Each number is 128 + 24 x the weight over its row's rms, rounded and kept within 0 to 255. Layers, rows and columns count from 0. Numbers have three digits each. The size before them is the row's rms in percent of the matrix's.

# layer 5 MLP down (transposed), 704x256, rms 0.233, rows 442-475, columns 192-255
104:127125135116114148139123119143128117173132105122133138106057145122130108101150135107102098124101122076135098126132123163111142116104102172156148122154150151084109144155119138090127150114176103
101:135117123154104148161114127117152135124148122137104159109130150121081121108125086117152150117138146163129151104133142164083158136151127099130112130098144136151127122100134152119157122113095107
100:158135097119163079149069134151154138104194122151115147099140140124064167128171127107154135185099146113152135144117158150129133079128173102132109183109124107144140117123152121099134122163147096
101:160156103132129105135144162147123143101099099150140113121113109191148112144164147143128135135110154140160129118144145117138115107142113112122105107169178102111158127109139148128099101121177148
097:102145133123122143128129115136117134111091166114137163128193137118104107141164177176098107124084136113118071104128108156130119151140114154125137131123068121093140155126158130149123120125149176
091:102098146142113149132145114122155122165134156116128174118149118077152143131139121146103127152154136101139123118086163109125111141110102121098156115118142109142150129136107144111092152123118096
109:122128094128094177105105124113101124141161091112109158179102124085145110155160113150138112154111138123104097099143084155120132151115082163141126128141127142128137119081144109113122152098123109
104:094147121132093126180157123131149102189103146156117107137121156132153118129123128082109133194113141136122138134101135104128148097118138160115124130097125118098124069130119168104149148145127084
098:144149178164083089132090149122122084137133154112149127137124149079124125145125114109104134089177121123152116126144104172121145118173133173095153104127139117074144155110122098114151092089161137
105:111136140178144141134148128152118077138112135123128106138149161137092156095146125109090133140117144131113163077120135157114170097111141143097131122171132131149112105129138154157123135150122095
105:150181165138089122108112125099136116131088159159071142104122090112132148151161121151121106086112100121137137113135143078102110125123131186109145164120099109113085161115155104119125156122088140
099:115127123087165145087139123114132147120080108078078108124093140133105102114137161109087141153113134151129099129098127109130161128085079170105176133161146129115125115101091170119102167130120124
106:095121114162146113121107136141131089144133118157164163146115152124126166117128120115116105115156124163124141125143146124136133074181121140133139123120107174147112131115093087159141134115143096
102:128105153096136160119115113136124146137099141128137121128128178112132135110108123103117094130092142115104115138115175143103136090130114110134202163112153124127127125150159102121097150104174125
102:110155124101130125096160142123123162101103163159131133139115151151129112118124153150156141134048095130126138148157142128148141094094150136128143161120093127107172131168132112147144097101159188
101:086148134117101134139119121140099107120143153163139111105139124112146107089115122169105152095157104122142165121110105136127135132142098110115129154120096144125103128145112128115145130162151089
101:175075146116106149169174191139109151143162135101109120141131124113138105092114125113088116160104137093173114129107123112145088064143155114136081091122100108111154149124124090118161126100104149
093:146144077119124142120126144081123139140099182151126089107143144101121145135173106144136136084134128151114147121083150154154114108123140133127149119120199133165104147104109154138103140169170112
116:157148090113148158121119099158173131105132130155160120174127094125144161157124140132117106132086137147150119173149129149137100112108119136072139156122146159156105119131146121115132130093138107
098:099098173122118063124170116102083188132155135165104126102179137090113133117123103130141077158133105127199150139127122139137146122128138137113145166115134134132155177135122161138090102111129130
095:126103101103110105137146103137114093121150126085115151128167151138122125123170149154121113116151144138145079173122103131142116134144124137166108110102119112142115149147150125156119156127145123
104:128153136133155150192135149120104113103105122118101143087110119121118126115140112167154165106139093179142150076136175095132138131122134124125133150125146096117110134095154132124108146099101111
108:119116125119206139142126081134106162117131150114109131122149114111086167134133137149121103126087095152140160102106139140131116137108152125164146127138186104154106096098141157091119138159143138
098:146160130144161103096130140110087100130118155127093144136142135144119116147134124115132133095127101115146120141124115163165148184131111142106138112126109166136123081117131109086146102153118153
094:107140103118089130135142197130110116120139110151115178139090081129138129156136092102127144087107118130120164138132143140141119152162162105132074123123135131113150140106122120170147121115074106
098:117149149088123150144123123107119138130112143117167119124092102132131114127087153064150154171116134103127136081099136113145144131125147118146157176131160115113116119103143160103116160123155154
094:127109133086119161106142147133083152159178135146153118125111149094080153157095147164125158112131126165130096098133079086132129180126108101147151125125121136129125151141142072089101107126100078
102:127091147102137154160117124173116167101081172159100111096127102175131151075144123115111110115145142114157167164114085130158142131137149147084130154142123089145133173146076132116122118124156102
105:113111126112171086162150105121092098114156150159122156153133114133130102076125124115131089116110118172156169129107146146158135107128144159119173100152121140113119098099142107142099132107084113
102:116121124110144107100135142136110117128180127151149163108135077143093110123074132108096149096132139134113152120130129153104078139088144108108077137141151130068115081089138150107104123123155153
101:127136107126144157154128140104096122141128075123106138124157133129108131155095102132079105150101118142125098154130121141148184120110124127100108112152130089157135082118148114147142083096105140
101:110142138148129153159089146118135110103120125078124108151098109131137155130121136141141126141099145110115068173141119120105166124138165159106153145123126151092146086135135126096130157076116135
104:105114141155100132148104125148152160099097119172152114140140127127131123134167101167126087108154111140144076082114125115123097090122133098103151107096125159149131182152121097134146136101112137
105:148149149141185125155100113083117085120126138145154154099094143116153091107159143119156132125113158140149169141085124154117137157096139151123146097097133153123167071099147109099105126120127124
# layer 5 MLP gate, 704x256, rms 0.227, rows 443-475, columns 192-255
092:087123117138126115123123106181130086130124130130143129130116139134131109128144172116107083143138146141160131112128111085157120081131140129088125114166148108083123148129169158134175163140117111
106:144134152124125120163119136119120105143147108128122170142122172145123138168116155103145140146146151152144151136186162118108133061129118146080081142082135107114104096120079109114146129080126088
100:129099142140134110106138109102117118128159137129076108123155174127145121131127109063144110145117103184119130111136111184139117163104106108111091154126176136158119111156121100093138128152156158
096:136113128159132138170132113118126136114087111101144153164139152112112091124152118121119148116130163141157154110109072159142131119152121164124106170112129124107130071137099112130149105109101146
094:141144107174132153127153135113094112078104150104143160115143151120107112123118142111126093137129109156175140109146162182137141111147133137131116148144118091114156120156152117120123132072120110
109:100124155118091138123169127126085127111106146090132153147132118098131106140173148148120097129136103122097088101125149136172105149108087115149164128139113143146119100126085133166135108126115131
107:105127123141136145113123147125115139132148118165135174136137119129136123119166134105173113146141154159130113119120158137139124111117095130135127166070135081099151095156111104132087133128144147
096:162136120115109119109147089176125140119173117160156134090124148069150116087118113161122114118090123102146125112104135165161098131142131141119118149155136143149115114121146131121115125123152154
103:161120114113111139124127157129147120106124117121157122110147140139129154129122143118142095171118112112092138097128127137130141135144118155079158134159110132100141127088128123107099153126142103
102:132111138156084159154099112154118153111117094111165145124118109088139153164104148149135113087124143160131126118123128108143103176116113138130106097137116181137108149141116117119153120098091163
099:161142098117145137095157133121079069115109119114139148135123169105135118126088133148079097073100109135103120147141142109113137143128154110112141156122094114113125152150139166098144148150151119
100:106101113134164135145131082111135135114142122142107088120092137109112066113122125125153112134107101167119119119157129100126119130148147129108119143149125103136143129123094129143143139146120122
105:179150148113130107143170179108099105101120094155118114115129128136145141118090128126109158160128098122148127105142144101117073132117095089138105129131109121157149151112182138121152154148120091
097:132128100090152134128080170077136141175145117157134157102108148182135077149118148128119134163167123122125102147130161136121108137139156133104144131136156120135145144186138131146137153125121103
095:103181113086147143132146110096129068146117118150091151115129145091155140135135133111116117111150151122124127124133144104133097128148084144119144122134142140101181159143146138126119092150161128
100:127110121138128130169153128113163130110135119110113121054162100084137126117153127125113131116137126143130130125158135154151145165109138109116075142129167118131121121095106131130116104129113159
099:156111129149114159128127111117132129166118141157112124118084119135154171136121131122122099141129143130153100116158135145142164122164129134129119104135131130081120155145143143123139118146088174
110:152159126152152154134108215122134121119142130105131165131106130092126115096142138188127093147163146144139081117129105140116156112111130085158110105082152098106133153115139131115141137169090126
100:150162086110146142114124160096139119123128125114118159137143108123139137100143092118088101132128130152132176142121134164122099116112104139117113106156152148139165092116143135126157065108137148
092:116127101061134116127117093116139152081106103137149119077153110132074149133159139133109080127110097127153087098111114095167141114134122129165143107118120078102087096148126110117124151133145141
107:150137161152110101129163109125098132124133145138180148123089116078163122129136099100173108154132109136140140133120139109100112142169143131146124178161098081125128136117144092131159105153101147
103:120113094155155092120146106140088096144141112089123166113091100162079128148132081143121105143121114118128104160098084151116080089134114179088102137098117119136124090055109128073124154133127073
105:120118106103146158145132145133131124119121112119168132116097172146098125129134103158095134128104148122125120093145121136092121054129118124143106124106152127128117116079155143139131164108135112
097:146173128100111137092104145132125119113146145158160121129138107130113157104116130148112136156191140158102126157155149092156151140174112095133131107101107133170139116116115143160136127124153123
099:160152176083165126146114124121147107113122120123127127114147100160110129065091094119131118085119171093094135201150169125123120104148146171126168115138123148113073089153147162148120131132120133
091:106158122140162127111141146118143149141139085122126107120095135139112149133135101138095113143100114123158108140124120170101135137152097133123104163103126117090113117096142163166127135135124140
107:136167120128105135143110095172153127131131129119135112132127154157120124133106148159136131134136123159113145149164119112134105136125069141178163113141157092101130108100165142129171131101131138
101:159171117154084107123117120100145109113123084095168091110099165155107211123130127079119138143150132079126177112119136125130106123094102121150126113137110104133127145097157118114123147130124144
105:131125136143126102161167116163102116106123123152117107142125124124156111111114139122137127137087142117152117154193087133108122166132163084127137129114096059143127114168120132088097067137149133
105:143068103161123104104112133131114144131147122113128121092127157102143135126128124158082120146105113130146139083151139153144108111180162127143155112166141095172107116125114120128150163150158068
099:129133098173122126116113136112106130139139125154142120133142099136121094086080143122132121144100104151107125103142140131132099133106102097113109137159122137094138136147124111102100083105114124
107:176146092087098107125126108123158116113116168110118131129114151161110101147105140133124152121103129115159132107152135128131141112126124108174184145152144103125084082161115143078110106041135128
105:120100107133140149115135137153079107122142164097114121142113067162085091121128085118126136146140141132111164110137147119112140112163146114121119113142148112110128165085130088126150147143147140
# layer 5 MLP up, 704x256, rms 0.243, rows 443-475, columns 192-255
091:130143135136141110141140133127135128118063139146142149098104129087154108130097128137163129123168148096104105118122120126102144147110130141096077112118156134137152149137166118149154138075113111
100:147158127110135173138088176146141127131121127138139116082132113135145112143087145169151152110125120127133079087117120205146140104117137136111122154147125103127157148167168095099102085143130179
094:123095114161150119140138119159123169130134114145147113158122106114114159147133168137146144077146161111134137132127127158163110092147137114143127145086170141140116166143125097163132119108137156
095:099108133125138110132092106161108123124115085127166146135149133115103104140112062097171125108092108135115148158098104150138141159097167172115092148144090134111110142095093103145165088171129099
097:121150133183119105132170094149126092133161130152140116148119122107160106162152130169090121150104133152120068147077153143143139122121158137112139143126140127125141134099119091128097121125133081
105:161137125105140078112146118076152107148157101137163114122160157137125122109151126078097107158109118100091127113144111140102125107126124137110109119150131146108156147093149145130147131100131107
103:163120100163120123167109144147186128136128156136107114141101147117123137129112152121084152129101107140103149130134112154137097145061133120117122093106101124143125130113138137132110108118160114
098:150101106118125156133127094138149129102150115163156071117142165144129127164124117115135138126155160167128104132083169175119134082092111130158076116109117123146113150132146129092148161186138089
106:135130111135123113126125165090164121131112149125103180107086123136095162100123151146169110168100124137113094128140101120123100129140123123095114166142105064121096122138139182069129144147144116
110:118112105149129122096103124145120122130147138110083130149121116124128127082164124133113140118127141130129159170130121129177161157158141173158088138137162083089119108149161079160158145150118148
099:101101104102161088102143067116111071174100131108126081144144137166094131156120118106130121122085137125126129154152125103095167095131121083086123071169112124113102092138126163112133172150156130
103:109139161177073098080138119149145119132130151170147126131108143155123081146141103096157132089109131108067113132120104140134124126113105084131100116124139132098148133108111130128129116107110140
103:113134110131160108140109142109124138148125138119123182083150173174111128141157128141126096162126111132123070152106154115098142122101144151166064115119164125149117136158127133171140113154115116
099:101154145117146088105145093108148137108103127113146107116105134158141158113095165102156172110128106155146145114163109133142155113137128117127124157128112114105157126119156187140103085106166097
099:153124126131118123149113105119170161074128095147100114116142155102115134092089146104134123158130140141134116140116109123104150163124113100090147144118110146129142100116109122153155124120095142
101:131133143149128087107119149138087135100138129097134138151110109150085128158130099139121107126114128076141132091112155106158087162141121148138146148178105159147141135140150132155195136108143105
096:119132158134147060134103088130115182222116159134117156132114162141111104109179147127105077151135104161152089097149100168163149100101141143140110186116140116134121095130145137155116147133146127
114:153081133094101173121153113144121170127147123139141142149158143135183147152102147080096154145111099141121143076096096167098156098117133136094158119114148157143144122109141123166084102082143127
098:141159141110123145140153112106133091126106122202088137149169162104145153091146139121155150139141127106119138084124097099105157140081158170082165121099129111134092088126106114097125177179104136
093:148119116114165091138153176119138136126082105139136117172137152146124111111106137090094121076137116150135112158138077108162126135168113112143167124199143130106130136123129114129119145140108141
103:137148174137121122179106100112116146118118078147152138154135105138161098133122094091163129117115156117155179121115116094105137104136144116165116120148133107112103102095133099138188108100208140
108:126123122127144123138122113121140104105162112093134128149125136145120133108144087127122159107112108147166143145107132106104163138135150129149126136120178138122103147147129135159086114160122149
100:131126140133107137144148082117143137164089120096165139123130160143116156147116126139080129159114120168125134073111131150139116101123173097120131134146097146158144139114136142132164147099134165
097:141161112114119131168128122110129133145146137092101127136146144122142088168166081163138123152122131147104103137153127168122098172141174136117125124077082165165148099092102142173130117158155132
098:184088156176090132137104141084162156120116121105153174097141133049122094110128158126117091137141174188126113130108082120111142164116154107166119142151127124132148080113148155153130137144105182
093:071111146139147147145110123123117116125106136118145130096146115125130125136089107117135079124118143104093137177110141129114144177144179142124118115142146135115163119116162117131159134131085134
099:154118124143145147117137125130083109106128141200155180084076156146121122150107079119156102149109143112157104143098127140139133117142170089151105142102123117104100139120150142115148147093098126
098:104093139117138111131127106123130137136152160165124117103138102157148084090129123117093117136134101136158099149066132138160167119161147104145127143137127134102112149100109088160113099077129160
102:144127145132144084125174164148100092091091142161136135117154152209151151151127153127133149127080153166163106126141138120180119078116149114165140146177115118139102107134136120107109154149140142
105:128117144161128127114130126083142119128087103112133139125139149093095145141096128144125115120136164122128162135118127145135148115140162167111097143119093120142145100086125078123147154102154136
103:151125118195154135120118153107158136125140124107118122132111113102138139152136108145106114104104108135161150135135134096140158124107157119100123099099117160128148113151111134145173149126145186
102:103129143119154146149171117149106165146160093158095123149139111136141189152122131162151165113130138141114133149144148157140121102138152127086104100143147131115129174124133144131134124137133134
100:131164139135103096132118098149156135101103163147137148117148145139159147101123122151127123158119161126114078094130152144151157134118124114090152103109111109169135153160146169148121082117139158